Part of a small language model's weights: 4.29M parameters, 98M tokens.
Each number is 128 + 24 x the weight over its row's rms, rounded and kept within 0 to 255. Layers, rows and columns count from 0. Numbers have three digits each. The size before them is the row's rms in percent of the matrix's.

# layer 3 attention output (transposed), 384x192, rms 0.136, rows 41-63,105-127,168-191, columns 96-191
105:126115132127134069123147138175117131138112146098158131166089129169132098169115118134133130127135074118150097139119152150105110111147146076115159103110131104102139135114091119156139090156164060127090127127146140125154133129134170115124162105128135112107105158113174131152125111117131096118
110:133101142127123119146133124109109125105136131159160106098125134148147155107112118123096137141125165089098082128135165105090128166130164124113127135102094116133110153133118090117167114121140114100106163090103176153136132120104143149137173156098119133127120105158127156142157174125114129061
096:173131109152168101123119149141146077121108147139150113140087111098163174142137139136131117123120140102130146146101129101101114136119103110105108131134154108134160109124151119113140131121128081147121124105162151057112127156166139102165109171121145155117169117169105127145126091141137135114
104:118115089126079100128152119132156125136140074133161152153156153137197118149166166173116116136092118142156126170119125097114097177125123146154153133143176160124139124152156101132116123126126131086099161122112128109154117131098139184134100141143138169150138091133143162137148143157087122102
112:120139104137094128203114096180130129120139146099097095145121091188137119132125142145155150115154088085145113136101139140123151130139173139115133156167125081126146099150160136157116080095177156118135124110103115110095132134126139141146108096117129163174169134114128131118140090142140124120
110:107101121094128135155101124108132213137163134089140109116120161101133152145138148159163127093137137111138132119157160136163069172144155150127132150109169175138141150149120088144122102090142139142079097104073109096144153099177138166141129122156167119167107127160116097116123116125134105128
108:129157092151121164110109148104093134124115102105118109099165123144054148139139133095143136123119127155091134132118139115110133127099132150136087139131127193117067105108109117113163089100129188112126167135091105133145137093152115106156138126117129131153147103140134111150157131126105078129
109:085137107140070158131131108107123114101132144140088155142162136120146091132122109069099157163134106093164078137155108128133091122130170134106133124092146112117103144114150144163100130113118152141147113141121129133122142105157119110148122113140152115108135147155150124155144168138129118129
112:126146151111112116113112113108113092116160122149110100143128147102132130160156115160158141131165110095130125078135104139149135149171109144143148146134109101131163154108164071152143075185109182109172125098156083193111108109151114165154132100137162092178137160094131122121085140129106135131
111:088161101133074153143147112092161141176110156099121136098131152140119126120119171119142142144113084153139135115108125113135141131130115141123138141120110124178124164138114128139141139139087104129154104104177119094124152097112190110174117145086120184140107121115109148148160093158110133130
107:149122110157121147147152108107133163084167119083161106120127097128126112092185122111147113110101120133133162132128126093103181161081087123168126148140119103090153125132157118121143170118176131143181121121140125099128086093108103157083128123119138164120095121116137127117103090128081134116
108:154138129161132160094127151120123066125178151130087119107167097119100136138130128104146110118132122127103143118128159129074171154138122117146120150117145139135089170092099146208101157130166126117157117103158117166164143094143156122125119108144185127102158134156150176102114153127085162120
097:124153121154105098126133115121098136142124161123110115123156142133131142152142181153115110075131147145122108107153097153090119140090103110151111128140105140094130129138138162086119158174090138119113143133110126145187138143151177148154182137172130142110114075110102119101139146136119094091
101:123091125146151155137154128104130144133107104127167113125158143153125147103147159153103148138117129101113083121108128063156083105159100138119125129143119118143110086134129099193148128152104100134111115127151154108102154118141096134103136129117123122091156146116101121156131177133185094124
112:162144115088137115105169091132122124070130119145117160110125134131163154112105124105114140113125110132114149137083125109119117130103138143139146106095106147140126165172118128125154139121119104154113088147148104091175134144122147140144140109144121135108164142150131114108139132159145148111
112:086107136178143149144150133151116134107093117132124119143115166132138127144106105156118157155093116128121165118165105111147106141142165130114128150132080130141170159125125140093092129165129089117193128153143131101114145116119139163132126158131149074115086105110137130131118130139098105117
108:136116138126153109124136136150136148115145076135087132106145122130083155106146122116094115096144116146143137128146144143158125119097101131144121147114099123138112142150144132147119087096121088089149146123083120087102152084115082148139140153155121130200141132144118146134165067101105118141
115:114132130111102114141125128140139131115140135143119157133157116107143173141092113141152152169144148135150142110129141116112126133132130146122139114149115137149143099123114110127100134129117158109128156106074128077162177128127114120116069126107116138108129090150196102155155149132182140145
103:120128149128117096124150129117140118157161194108123124143074142139093143112168143134142152132118165131123135113129177151182157157143157174127133114161123145164140139145129106090108104122136165140147132152125139123141119124140114164143110091132166107140117141150140117121154135145115139141
109:132136122060074169125126126105104134094107084126165110140071129116084144116138070136110109167128131124120120155104162066155126086143113134148125137146147185139118137097126128144159093113134106114165139176150147156129131099190143094111135111126090146117126100107102124113144135136116152122
099:143086140128095098080123159125109091137116118122128128159118152117090119106163111134169160148117145162109136096144159088169094100105132185121139141160096123104109093142093111126143135091133131136135145127138184126161153105160089106155120099127144104123131116143130135147095155142138148128
106:125107105129121096128140109107096162101145148146127116153089145111109129101110095134063125115126132123173120092170140148107144129112164143124113121100141105085120107147104140120093117144132188160125179145116140109165114142100110113095137110133148160136111096105109149151147126134137130094
106:092151113148125099119121103127144189117154134133122119157139097142160152127128138133126156128119132137112142129134141105113070172111133180122080162138098150138140152094111129126067104138124159107125153135144149168113092173089111135123149123134147139144109125132106147079141158082124069089
088:185132146162159148140113127176118077109063173097142098094123133107156129111141137139129112099126124136139121152152156118158156093136120125131165151067126105096149110116140129122140109165120121128169128125122114111134097111102148132114109130148127106147142100154141103171151149154155124166
080:129130138133076182096137129162102093140124105130137103151146184128134111121123103163111124141152121137112106099155132088119132108122117084137159118111112145104101131140138141112142153069149126106129153163138124177105093148114112103090094152121152109162118155166132141104093114138072156110
088:135125138103126113146113128110135149133132135138149127126117171135140106095102125125125152121123080102104120153132124128142093109095177141129172136127142111113140078165128144117112083112142187129140164116118137109139096117127204081157157115175077120127137108087129125122143092146102130116
081:133114136146135119077144091162152130115119082080120113134147102173119104127110154136081155154122128108132149092128127110110141112140158190141119138133132127152114154140120107060175146118110129168150114091127094089133157189159142144112125161126145132099152106077096097161125144140158094139
088:156113163109099136140151165138145120143120156125177156125153151094167081125128155144140122165166118126143096125116125115095130157163153144129104154146139163165146147124044142139042149124142128125165140147115139177138114104128114119139100138137144178160115113088120140134126139151155102118
087:087097135151158129173116152155141144097136113128120118136146118144124144121106130116107113140118105133161121124071124141108110116120125114124131127109116142132126160119069085136105133089085165151103140150093155117114164151129106134079153117147120115111104115178132127115150180143115142115
096:145089145155149141120144113092127081130153149121114187116153088133094094127113106096123110141141130149124130116087143159114123150086109133143107141130147125156169104132124209160095137189129142104148138147107133118136161144134122160178142129102101113133147155137123134137102152111154118131
090:089094124135141135117128143148093124101109119137116141149167162110109103152128155166130141102169165117144083107183132107121124121130123136164124077146149062129108168132122124093117145129103165118167121137120116131120112119095116092128146134113156070099138093103134159115142158135124094102
087:121110114100120139142080096125143138137126136136116115151162136168124104151105147129103109140141132150119185184085154119119118162130099130135104159149154155159102143080103105115122096118126131159103122140122111115148097124123101162139122154082132168139151109123114114109096149125121132134
084:134144167124140127128110167122118106100163118138114092142147152157100117142155126101127144113083143152101145128070111125125114117101126128081141123120106105138128089153137149149120121159131149103093115139152176145138104149098130110143131145101149112109112141121175188105142144125140115085
086:137146094137125145158120137153159180140095110169153145120127062128131135152142156108142137156119136114119131117133119081099175143163096149108104108166129144124141130133130119112127094117093142139099114122135148124097116115186114126078108098143127108130142160130107128139129112133144101150
088:116116095141144107137120092149127123157132152108109108095152147125172122106109096144125120120111100176153159177129107122156115078082115097104154124138106095068121120127138137130154169111152118146120141125107161125117126132157121135163160145130119130070106117144094141114156205141101147145
096:100138114118175167137103089154132090128166170075106167133146149173168119100097155118129120149123145143118069181147089112142142133116134136090156125140115143125131138105101109131105144099135138130083096170131156147149159121091101127163140109132121151095106152106136137067123132127128124143
089:113126161121126134138091116132145147132112122148159148121108103142140134078095106156127139121103169129146112095092196107108107170147116122140138132167129136130154149118187117126170136156079116149113123128112141124115117143143139120110135104100119168128083146109120086152142108137098111137
091:125121149123160117155093122162159133120113126112122180164069119155105145121125091134148116133147137146176101138090136146116142091119095183149108149149183081091133129102185085162144151131077107122121129117119135144132104113111133121114143120122136106129096150125144103127121154134125128185
086:167150119137157119132183101166133107126117153131163093112116114129113137078145089101147174148144123129168116140097129145114166156166146114095127138148153116127116140157120116117108088129142129157118169146189140130100100123150160144144168112128106093146131123107090153124131109115101099110
091:111131100120102114123133184108139138173154098133143152156134113162179107158088109081118124091134144135145121163120100160135086142151133101129146136140110131147152137131145129173147101124109111131138128161163142135134136126132127164076110156104150134103139147135159143121125091143164151110
094:111146121151129121105112106069089173113148122136084178147137098172107110154132139113091133163131147113115159131119147172143180132141131130115107111128094161126120162131120091115152144155103142145126115128134121162087134190138141077144145141167128086141129157155095128112137134139090127133
084:119105127115072153114088145141115119173109115094090122127127147106141121134112104125134142168124113092117153135127113153142162158115102126096090130111134090144139102112134136129130111131162142114144111148117142178102097108155104090137125173139169093145075087150106182123122132122158106130
083:157142093096123116137143187172161111134140123140085130119172114108126104142145146136165121124136113097142115142117138160160151143120155128162105185158151093147110109091154160142110127102154108139095143101117151085093108157136118083140143156127151178156114113131102157132124087133153121147
085:105157078126106121111107107153127120118107070092155117133068142138137155151113097102146148124096171147117144119114147165136170158118117119129130124165143141128108147157161130135106107121146133112094169117138146136146110126108130156145146128154115114119162139133135143109147142156081118167
086:123135113127133158128116138119129140143136161154122142080120151146110136174149138115134073102161156132128068118173080147139123120079121129127129129112135112140139102121152134110123144120153151074168114177134152129126138135132142143124137122142088115089108122170134173114152119134167157065
083:135088155123148115165141126105153133119129147090128066136137124138167125082117158141146109119129149128120122141145163125122150126136125158126127118139081085108120088105098181152129098147175108136160158127114081134116141099144124130155140155135099081156099130095120129109191082130155084130
093:151129117128136141101132127151081115128141103129095149137157087128144178116097122129161121110086098136107161141131161163116150157164090148110133177151121142145155067145125137147132120154116141127133132131117136113110143098143123190127142144069124105119151119148113133139126136099119103105
103:115144117124144145139083125088146135180080156066136129138161137133122121164125154129145158143179137116121127106150075148135110085147130177105141136157114144132126158165113109141095158142099134101129120141100100090132116160128132122093088125144142110152117099130072148156137129141163087107
101:126160093147118106140112095090115132168103136077148158124123099160115156121152078140116121121115138122111126094153151126112127122169166123121073095107137133207129102126130086120113129103125128159143134108089131085134152121162151111107137155114124105131169122071138123171097130090116173133
103:065115132169119146145156108160089120107120092127047141102132114151088158136131082111137136097104144154132129151080134151127144106144134143145153124153153157105121120129158131147145127142151123110129106172089137166113137164087110178091130121108148124158127094127106101108143154139133118151
100:129164148109147144145153124131130116153122158094143127088114160144121120109108158114155151101131112145106137120090144121104138086185092094133137121201117132140135113095118174159118127119136108116113111144117129096138094067133131078094159119101134134104125113124141183134136161110179122128
099:099128163149158114120126107119127146128137165122120110131157120077117130134135087134110141127109113116096140137125150115142149137099094092181081147087151117135134170128121108103173142140139107145081107114144122123131133129136141141126105145102125138146122103109156192109152142143121127108
104:157079148203121129132128094136109137128118139148139088140090159122117146103113121166112098148121103127122150137125151123122138080144100106142182137138102134148128171149142124130136114084145147095178167169133128100147106084143154107119104092132134134175112145096111135123159112125155141109
099:178148156125098069136111117160119084126140126172131129133094164111133172157143144141062129113151130090125181130151120097143124134141104186110136120130118089099134154133153114121155126107105143142087152065126148163134111139094152101121134087089110131145135114157144125131151116146133144184
096:165147142109094119138130137129151106148148140120155112150140148121154112147144125125144104105087175123078160133104176159114088104118132144099090132140144128139117080143135113131116129116091118103100153110134136133150121119072142156111138133119119153164144163117132164137109111118114122158
106:143151098129136095139144168129161151111105103089182158122079142115148121084128155128099153142098088064132117131100130138119130116157139151124069132181134107104122073130118089152144147119158120118120126152120136123145163095125097134141132115073165141109137147122144141153103102098106098125
100:134151097109104157107140176193151071142096142179090173154102154117163100126108125115130109141148124144135152079103067127084120121153160130155116130153122119164126153173131114087113144151115115125122140141142163122103113144134077142137114107109135086134116107155124071108131126126137114100
099:106110162114107109160132105101149135113141151148126132145162135099149094146115135135079133108110092119096177109104148135123120154143131143074102136110157134103089112077147161112130103131143166130150099118120109166082150118101127065162099110160137119123135108118131120102124171110111088120
091:124160130123132130129128103148144131124124116096157170113133114140127090106126170111149082147167170163093092137148087119152122119109145121171125127109140107109153147118092108139104164115108173128108092118139098155141107180114155104157126173147166119078097146162104130154121100121100178127
105:143119121156131129118157081129132165111185112131094150120071109144087137154183117118124120084089148118136155120127146136141146096119173085131106134148103084119164091146168157146128101094118130150144121091126132104138137137106126106116117185153166120141106138153151122155112115142148152133
099:179149146103150107128146133119099126131101117112106126155101133076097103163141126082189147126109184125121140159149101120124135145102131146154132114115161166110099174126113129101107111121157107153164155113119150106140158156140124094137133134115150150131076122130130132122101131160120154103
100:138119094151165124165086090088118139111107127121111138134113155100117119189136167137124119170109136133075072112119136141120142127141148122111104112127157117123135086121156142113123124125124124153110164111125128105124084098158092121083152175144102151133091125126121153111119145142111107141
100:138103132128116118123128122102134129114109143083127145174112120105159121124158132139139136117128115093133105090111130115118077130073112125094127183123133103151153145129151114111131167100162114101178118117115110163137151125091126098119096141103087154131175142146158149163099143155134156116
097:153123147089116156132125158118110115175139146123112190141206090102081160115134090127120093108060131123096141112114147128128136135110122143149178136111114138122118135105089174109146133153171146155079114110119128129129164130150147111133147146130122139119139118145129132143157128164102127092
095:124143159166104140155143192116143094132107107112139138114128113114114172131130138104116142086107174098078091124119132156142114116123091130160107146126131095117095116157119119161181118122096146162131105134160143169129118110099116130127149107132116096135085121178101134146156089134164111166
100:076120158149106130122151092145160138130144127120120149138141134177090140126125173124105110154138116141155147148140165119114100102107168129140153107151123106134135096120115158152103113176148095143100122103127149142087151081078150088082116138130149154076150113133155118158090117136096146094
096:097151145143136131125104090145146126115157132119125162149147069152114150097106122127168119109124127158154082116065126116160096080123127106118135078140122098109171090149140136139177158141167155162128160117167118153142120128137154172107140108140132145197130125128152096151141101110095098110
106:150090155156143095149100090104167131113114102141105105111154127161130105095107181175114119095185125126118141106145081096149141111141105143154133166100131120135124133115155130089118206141157121148131128118130119125118114141160146154162111173100141141094128126136132141136119142095118115118
102:123115163161121137167117140147143102133135094093141155133131160114124123126127169142135179127074145136078130141111110101163148144094081125138161147140118110117119120146119094149156132112119138137125111116128119130094092095105159170109160122070134116154131106158109120115159172141148073140
092:055114140111196174139116145147110148112140156136103152158154139110123162087118151122082154129149118102134079106113134158113125101107112092134155127145166168095146145107153119130173153116094133139096108147133155109121104095171115107143090128099134192116152114114133119145142123152139174136
# layer 3 attention value, 128x192, rms 0.148, rows 41-63, columns 96-191
098:113094134142108153109152146072132132108088098158074120132142153108135101146132098192154140131115102100133133167126111105150145110162153098167157180120154122152098137101127136094119105088139107086116140147121138147129091125109137106164139118148161123122130181107141119119117179133149102136
101:158109166160146093116148126099133102147105105151134132124157155076130146093150102085082114124085115146138117108168134128129110165146150174133148128156106077166138081117124156127128137099119111166103148144101129113119117135102134144111116133138181148124151155138150107101158143149135139138
090:114155122147127113126098152117133106130116128173114151091080146120137110121152106122185160180141127145094132142158146108152156134058125155111124100138162126127120160136104148119110102124137162118101116147140123171125139073121107112098143166125106117096176143141136171090101126100113133168
092:113184149144136119117104158109145174163134101100127130103134098104123123138161124142091150172133172100106129143131128138116155120142119112121114165169104113121168156134154132137087137139142127168130128116141089142126128146134144122153168152126133109146134180156113089128131133113182149073
095:137104146127105174097136161099122123087136116090095129116120125098114109142115126138095147138149117135118100130141153136146138095129126137138085179133097130117168133091142158101163131177122127081110138120126145131145149129119175173139116079130123151099154110148087099074101112086100136116
101:112134107115129151162129149186112139127122092089153099184130133085128124131167163104107128124191109146098108166114141163117126177156119151115151174117116139128097147136137128133127142156122101119143082164103116134137115156142133105124120167169126124127173172115124135093101154158140153119
095:143085153099144154164130156134134114136125116167138088115128132123144137127149127104142130137111096138137158110138157134138112092116160141139150141157108170112139149169100076084110100201122107128109087128123182110125100122124122146112158124138099124127138065135133073147133143134102089154
099:119116117120132079112127110139144118124182149111162159154147143102145167111125150138131080130122134112162124148094144081157162126105142121144151116126140115111118087119086116126124098148097116159087126098075143119137105108137154142112125110132128134108111144117118192089119124143148122107
101:103150142090139119099096109107100186140135121151105118114109172095077140078119113151118129095151091121176137132077192137152085174103123137140123130096076147094108122123134128138137117135113154126128092090175152147155157124133130154145147171115128166122129146103151151143160108124168137123
094:092131151124130114123120164154128118135131150142134161142166107132126139135110092124171130113121129155123144119101103140132161119159162096105103111159108138102145143126188115112149146144110121114144140137157159159077120122107160170124151130140108180159116085094135120146114130123141131078
097:120177089122157169160149111164086166127132084153079144115097138101144133103093133137151164123098139133128087125136125197144153116119130084148152139152110109086128165119134116133133135181135128091140141149153118131125145143108093150147114121135136124152151141099162144135082152154131159166
096:099105120115141122121112115139148161081182126139139123146158113162147133118126132105114106116143110137120194108154136120121162143101139168159095082090128147152129127133120137124150124102118180102130168121095143147139126135148147106168122120120130130149175085132172125089126166155161129126
093:125146111113128161162119124135164103142164162111118127133123094155118138141130133112095129091085139136111133137167125146109130126151113130091161082104133120122117143174121089174115142105083170072111119172132163098102133129143140125155155136126128137140166089102106136138125144131101166167
094:151134124146148089140131158083156137131138131129157092087127137123137126107118117109145126134112112155131107150073112112126172138159136119150140147107124114122145109194155138174091144118121101138166112147150116100067133131147165156120115148137111095128100201099111109136114107121118127127
102:155130138127161106136130155117137166212106127121112114153148131158108111101143150157162127120139112123123099133133081099129165163123089127100117111142151109108139157146113151149103185072139115128097128137133166130163155092149124092079136134120069145128135145140124096120101124107129158189
100:165138167149107091105105126146074134138096132148110174179107133138110116134140178133133151118156193136148147143104154144137107177157169116166139111125113131085101105138110165132100127113098119120134144154142181181083145118139127148111159113148148121177094126102118117133114104129082119124
096:124138099136102102139116130133161113183118136122092124135107128117102157073145153083161107132143087134144150123125104131107104097156146158160085168141109150148131152133128121112141130117108142108139163073115115145145137167116087136115136142129136139114146119128115122152087165105136139169
098:104110147115130139118120143120119148147111148124181112108112140095087121104119129122129142127132081139119171112149109105169133096113116110091118153151119182158113172171104096090129150124133142145152093144153125104093158135131161102101138109159125130160087111128135133125129087195161111092
097:165147134134118150140131133140124103134096169132152140149123159111110107152150144105136138142194139136123124140121108102093155107146155149128114115177105130130118143135097117105155108098107136164120191115174123124108112092142133136132121128106112158115135118096129138074085119145153109136
094:161111126123180093140124120112104101143125147195156133121118138159148132110113097123133110129059108085137105116149147105107088182127132130140125103086120090142126154171158128074126127092095133140148094149143098146117142105171121129103166112119131123107151156093098138114109124108091130083
093:119165155102133132121132119135130127134109122151141131183116120138153131154132118105131119117163112157182159127112115144083098094144126124128075103114120129117104171101115126123092159127091117148129185181162148114125115142180120086084138122101137107107133128127133122095145164125111133172
095:112132138149192121120127110108118083100139142118122123126154128116140129148178097158122142107109126133136079108151132157081095110134162054139174107123180105148126162079094118141088126127137111120097139112100118133146093082156156123162164124139153151119111079133120142136144107144110136112
091:176149165137096144101140109110140153108138123122143133112113185171111153172171110109100081133143127130085084141115118122162106099129127159091119143154125124109142112137120139158086116146148116128096121139117129118127113135147117140138155135152148142105129113106140142160084121140116163115
# layer 3 attention query, 384x192, rms 0.12, rows 192-204,256-268,320-332, columns 96-191
052:127095133128180127166120151138140110116130134187091132134132153146117137135128129154103122109155149145114135111105159090118103143123141149155138150094130095125070167147134138122130098083153117205138121113127107121164158148126163091114155116136126128137130107132102138125102088173122099114
076:142120126140092143154142130145128116113094178171113107106112137145131144124118091086114126162151134138113158116148107189093144128125119128116106141145132136114119081073097151130127110134139148083104139105109094121105145136106120160147144135101096123147160135056136144142181122115144123160
081:124112120117105127099157108124099105150119163135142163117125150144154119142172176136133112055129156143115159175139140090129034131094156144111148133164117112149146123140142117099156150121115131072142126145117161128157134151136110092140133122155136119091154187091102121117144177145154117150
086:112106166088148132115137147143102099136112091143130123157086119170106128162143129118109164085193087121129156122143150146110104127163124184125130125104132131135124145135147146112151138115158081124130161055175127163135122119158105101112129066118124158134165130127139138144130126141176101136
094:150142119123152095144113151160111122104089123168084109137088093154127124106136114108185138109141149145091133134093123109097146161108126071132125113138107124125135170117131108086102134170135081141107155117086127120148170116102202088119094150123148117149146132127098111129116155129130117135
087:132145122122107125109099109105148112107154134115172146154098110131121135116148141158098141161134139124130151145134141140144161133134144092156115045150165119120104196156104123140142120141120128101103124138151119098062151149125110121137086167130167139129131144158108131126100150154116125119
093:125120171129128129097132134157118147133115127123127087150121085096126180131111119118109144157129138118123142099145141127155126120103134176124116142124107110082117135161104131130064080094144105133128169164138124108167151115131145131085135135135127134121145121085112150153092156183124092196
090:170122168132137121109130103111130142142125187145130108071141094145185161134174143153146131158133108135132122103136118119175171130109149183118127127102148104174112098160137110121109105092144122151121126130139131130163098144148125127106112128144106119114154132107142106136143118133131141133
092:126105111093122143136149145141077112146129132088152120170099126142122134140149097150137117118139111135143127072157103157112180140121099138146172138155124139120099160126095134142121169111126102165121124132118131099087132102117147115111120097117101102105109092124074126145141141117121178073
098:183127138148123106132106090147115126144130148145129112125086111139103089151093130129150132119069136146126138189146154136184121133146165141138119118142134082170111117170125145152107078108137134090131142125166135125113071146134136145110124158075113121142146149129132100106098122105176129136
102:164145105151151131148097106149121161158140183135113128099103097117136159106124108107196106090089153119118121189108172120132138166132132115144153122115161118139092110110148101122140136123151100144082096159123097142139075110123126126154179105142144113130144146125191154156120119078151118115
088:145134110130153127178135121170102124147111129110161127153099108139129083150093133139115113138115101144132190125119101102166137168134116148147113121150131137075138121131135114150151128125106103142177123122125127129123157115117125111132135115091133075134136105097156146142085147122127121111
109:106131120135129106182139160093111135112096136092175112149143087095128156135143142100146129174124109127147116115131121073148135122170117111081164119157115173142115130178145140153161162105107131105120112106180133103118143145099089104127124137130108118142111081116106131121139153117162098139
070:157129110141163113126151139133113105122136103161141109127135133094120079111118102116122129100101135151136130121133123103118097141134115163148139122120122166086137156159153147112091136111126157132118167149137144111133162133078157142077106139145082129086119159118119114094130136173078089063
077:151135138135101132108128125125179137129104136142081146088156132173147155130111102120105100163130172112096138104143191183129175143115109114126139141120140108150139137142131150126137106134138096124178093178099101116119143134130163154121097133108181125091108147138104086140128129143169152167
089:120138141142112144112147151093131089129143157132129153120104100124156100120144110135062101136130064137152095143134095132202116171060140157099114122102117149124141097133147131120118134131095140153112129140155172105134116141137127136130120198120126129142123121142130103104145144152143102126
090:166171135151101141159132129119104092111138138149111143113128118146110087117129115104138092146095117140094090164161124174107125174133099164085131152139154141149096128104150173106119114109123179162096125136153145084135160134161146132149109114154110133151142151146088156095115123154071109124
087:136188144129117119156129108090123145119080141122131120107119087148160115129099094117141167177130146171168086118141175137128159145166159142135151120106122139141096142135149129143156115132125130143129173130117132134128147150168173158116138097144157158160133156146145083185150127109144096159
090:120151134139147117122107166120115124115140087116086110130115117103142138118126126107141104134096127142142159153107137179142147174144149135171159158142161099156158162093122125166105149132171116129170123094104127115116173165141156075141113157125153109135132168111113086105166132075122126164
096:127142069138179150145148145136161124145116142122148098139113140107103114101110118150106152132143121151151126134165118140127108068112119122106121127084162160086110112119132146152136150146099097168121114154175166090060118104140126135154109140129105145150121127147126126106165121127155112140
090:118139112135114110110126134112119135153093123110111120096131148142160090103136092144110165079102162161134095120115181145114120107102122138136103133149184121129163119129169090181119112108121114174147178129108113139099129163111126142152112119130152114131141156159165110136125114133117161141
107:141174082160178143114100144106117115147127117115111148121115084091110141085118130124175144100108173127133170128128149127095084098121137142124138120130169133123143123146125136146090164177164125126165143086104087161108116149103118124139119130113133150127095143103161163109141148082140189143
091:102141131131139110148127097116128140122118142150127088153138102106149158124095084139133079105138166129130113115068122116117140185144128110132110113140136136146135120124132144123155112138138143115159123098115177143102174159154140104102155149130116140136084085107145085118139121145132136138
103:130107192123150112106091135099121133084144130117144181122168124135154129108152149103117123154122140160156111123121146135128132118075114173150112192070146127138125149122155114121150123125145119139134118148104154126124185167078163144110131153102140163127153136072108098128092141175133113124
094:148156118129134118112151131128148133120155089097129126153160078143090142175125113134103108113124111130113136122084189126112078162147143088159117108131124134109152103123148111150137107120107162124119130114144138099063093096168113143147128104128081130153118118120109095121172110117126135107
106:133129092131122150125113091118132068135139101115116139137134115118119126140127141106147114103119154107151150116093104208102143155128154154131126130159176164110149110122130111105131136118129104152160144113097154145112100146160102148110190141143144110146141135131140140142167119130127134094
149:113128099085134131121085140112096116158094098125114112109146135105149104117130143111114124099145158136166110148119114087110129164179153167143136137113129140178138126143144157113142149110140163154126138160145096128119131152130088121125163125139133110110153126120138132167121088082126116137
096:132126144126099134151126132148115135160159170159146173139124101130183152157148116097149130137110110150128115122140123165128154076139089128138102075117099122132093099082129101142153086144107124107146132112090131125128114112152142137165123164121154171146145168144110107090130141160100147163
101:111117144105098122133127154081115119144154123124104127093131138146109137132110202092119145078160167130164162122132108153151147160154152141101131169160122114145117171111144134145155142088127130109129125132203137126129116103141100136121160083153096137114187141127129156143185137124086128157
095:105132105106110100115104084128104086091166120137118133098113078106148103088156165145123119141154129141135107162125111124085137104117086180103103140087157114133151122133110141089143124120121143124148139171136112185117088139093142088126145106123119111143149135171085172166084065167130131132
089:074179106135127097175119153121162152140141159189108151072116143158141143147119154125127124090138108125117137129107162150110150125141124138139148144150135075114125127107120132128135102112188113120104113120084068170109141115102136137124095127086115106158135142175128138121123107121107156151
097:149113172153122125149167128144147107110152108154136108141097115163131138146168177133119133141136164123155138119126133141147150138124147093101087088079109126128090183096099064120122099112148146108114122127119097131120159165141125093129105147089135099108163097126102105121141103129122104116
097:122102116143119104121117122140080115148167155112110136117086079131116163128165170162128146180137141126129178115155137131126108099151138139119116139149102115137130125125104065145081124125107151157179141155128091124103154127142142138134119158135125113132154179134148181141152140124100096084
086:144131130129063092139135113123136128123145132159127109156148090126159124115128105125128112142101141149129091167171150132164173167152163110155092125101160129122134078123123131163148108096142155124115126119144164143161161086080134101176119125184122158098108120125097154154132084128146146134
093:113109169156115122158123149164101159142133146121139125206094116149153113095157107107116164179128157138119134115168107090149141121063109131108106144155131138093136163110116081158119106151127033142158139092118127119121097094099097136114124111114137120156122112104135138136127135123097156129
095:092139167089114140107136118153109135146107105102130143113092130162152125175078098154154122098129139080145181128164129140096119124123103138129097110111141097147124092114107111116115152149151143056124182107144178122133128103086141128132110105118102125116109125119086091152116160145165119127
101:111105112142133130131116137155164103095142109126065098143126102111115088138135115148120088088093160127120100142142116121119152159144135097180130156130113126106143132101129106153139126134149146140080148144125159101148076148166141170151103143149129165125106113100152152144157102108156153150
096:104151148144127123128133122147130112116107119135114178113133184111152126140166152076142118145099144111124140151118133122141091134127089116144103133129125143130133088126136120144090188162153114135134142138102119087123147123139129089117136147122138107118132136123129129124186166134163109069
090:128133089108142116110142141135128127089149130110140110130111124142139180134087135145139102163103109144163179122122172158118098096133092111105170108139166141142143158136131121136159137129154107158138167135136117130063118193166143148079112077110075137124133094139147111133131118097128108104
# layer 3 attention key, 128x192, rms 0.122, rows 64-76, columns 96-191
065:126145094083117178057087132093133139121142105131136109119147091109166167150125144115135149108133090082144138142190107120106119112088129105140147134155130151153140128112136131098116131107145149149115119089083131141144145113129081135150130159122125127112102130128142132162130140116121151162
089:079119146127123126165163125091102093127165156126107121159166146143140133182165119139143097115131193133121128143129125103109121159173107074145125144102142164132120144122137129116100142084151087129131126134140131094119182157152114141058097163137163138145122119104161116135142077095148114135
096:127162103070064115149120148107106115168126080141104146159145135151117126140117122128142134105139114162114122151097123134088096137117107150156138120132114114151114106121113106088130149138123108154083127137151110075124116118144093074116154123148121119130134096147104097140112103106156126099
085:133096125093106163102091149100166158111102103122092111124107136115114153096177145111156156110125086148154133115107160110123087199121140133139123129123130145148153117138151147105108118057130143120122172096079132144138148152113148133174188099131101139088091093139155131150159127106160132111
096:174137153156116091118115104100142097148117114114139109091136113121109120169076088134150100144117159103136172127149143159102130152131096107155134120120168114142131123085136104107124114162121140114124144121113150086094095172124119127113126134162141130155116125127098096118141162115111119106
092:108146170098096105135139116132120143141102166101128146105140138103115147109154102104150149157123120114137111124116111130157114160160120143107136137135122179152102114134084152118141132148107141127146111153118167111135126151139111110167110115145133125147152155155135125105102093166132154103
097:150140076136101146144136156129138114103146096108117140119120138155162157151162072047140174080124160109153122172106122180173125137120147153151134196161133120127142113134118139121127112143174107127115149137114122135179114119157153076152143154124099139099157136099133090106159114172160129179
089:128131118117121110126137090121137147157123159091088103125131129119121113169103119124135163149133168131135120131143111150153131095163127131143109130101145141107190136112152136123092127164124098154106116097135117156154144142144122178136115083137129126116134135146155152092141145097118119170
103:160085120093134132127143110117146136136094157134094145124124120128147095133095149131112082091151123108145149141109148152138125112110126127128114106147129143148128107130152119132104137106146140136092091127118130147171122108131129177105095079129128121086159127107156121109096133113168165116
107:095092134149105135104163166123119144125140142157136127099097127108135119114161119141163140129092142128083121082121107116114100150127111137126144187156112157161080155168106130124129146172105132171134135177115166126163146085141173120144113102101082094126121134147144149137153131123108143116
100:112136115136200141167124133131105129134123142091191119118114117146125112098159096152163124144184137126123136148130133146132165088152121148104115169133137100110137160133098097151097129145095111126144123150142105158088169114135117171116121150125119159138117149126115154117126134138138103100
096:153137135084129132127108148120124178124104093175156150161127137145088152086114125157102144138126093114113151117151095156125122144123125146116134094155118144125104147132092126151142173164140103143162118133113131109130112107143126127147131154095093161168117155102139148137111192135118158124
107:092137088142165130132103111149155137142129176130074151131131081137123137126135130169183171175171115134154167143136120153164105099078124121105143135087126112167153139163145082146116095121150137092154138140110142142124156108105132133114106162119185129151135122113172120096135156112142183119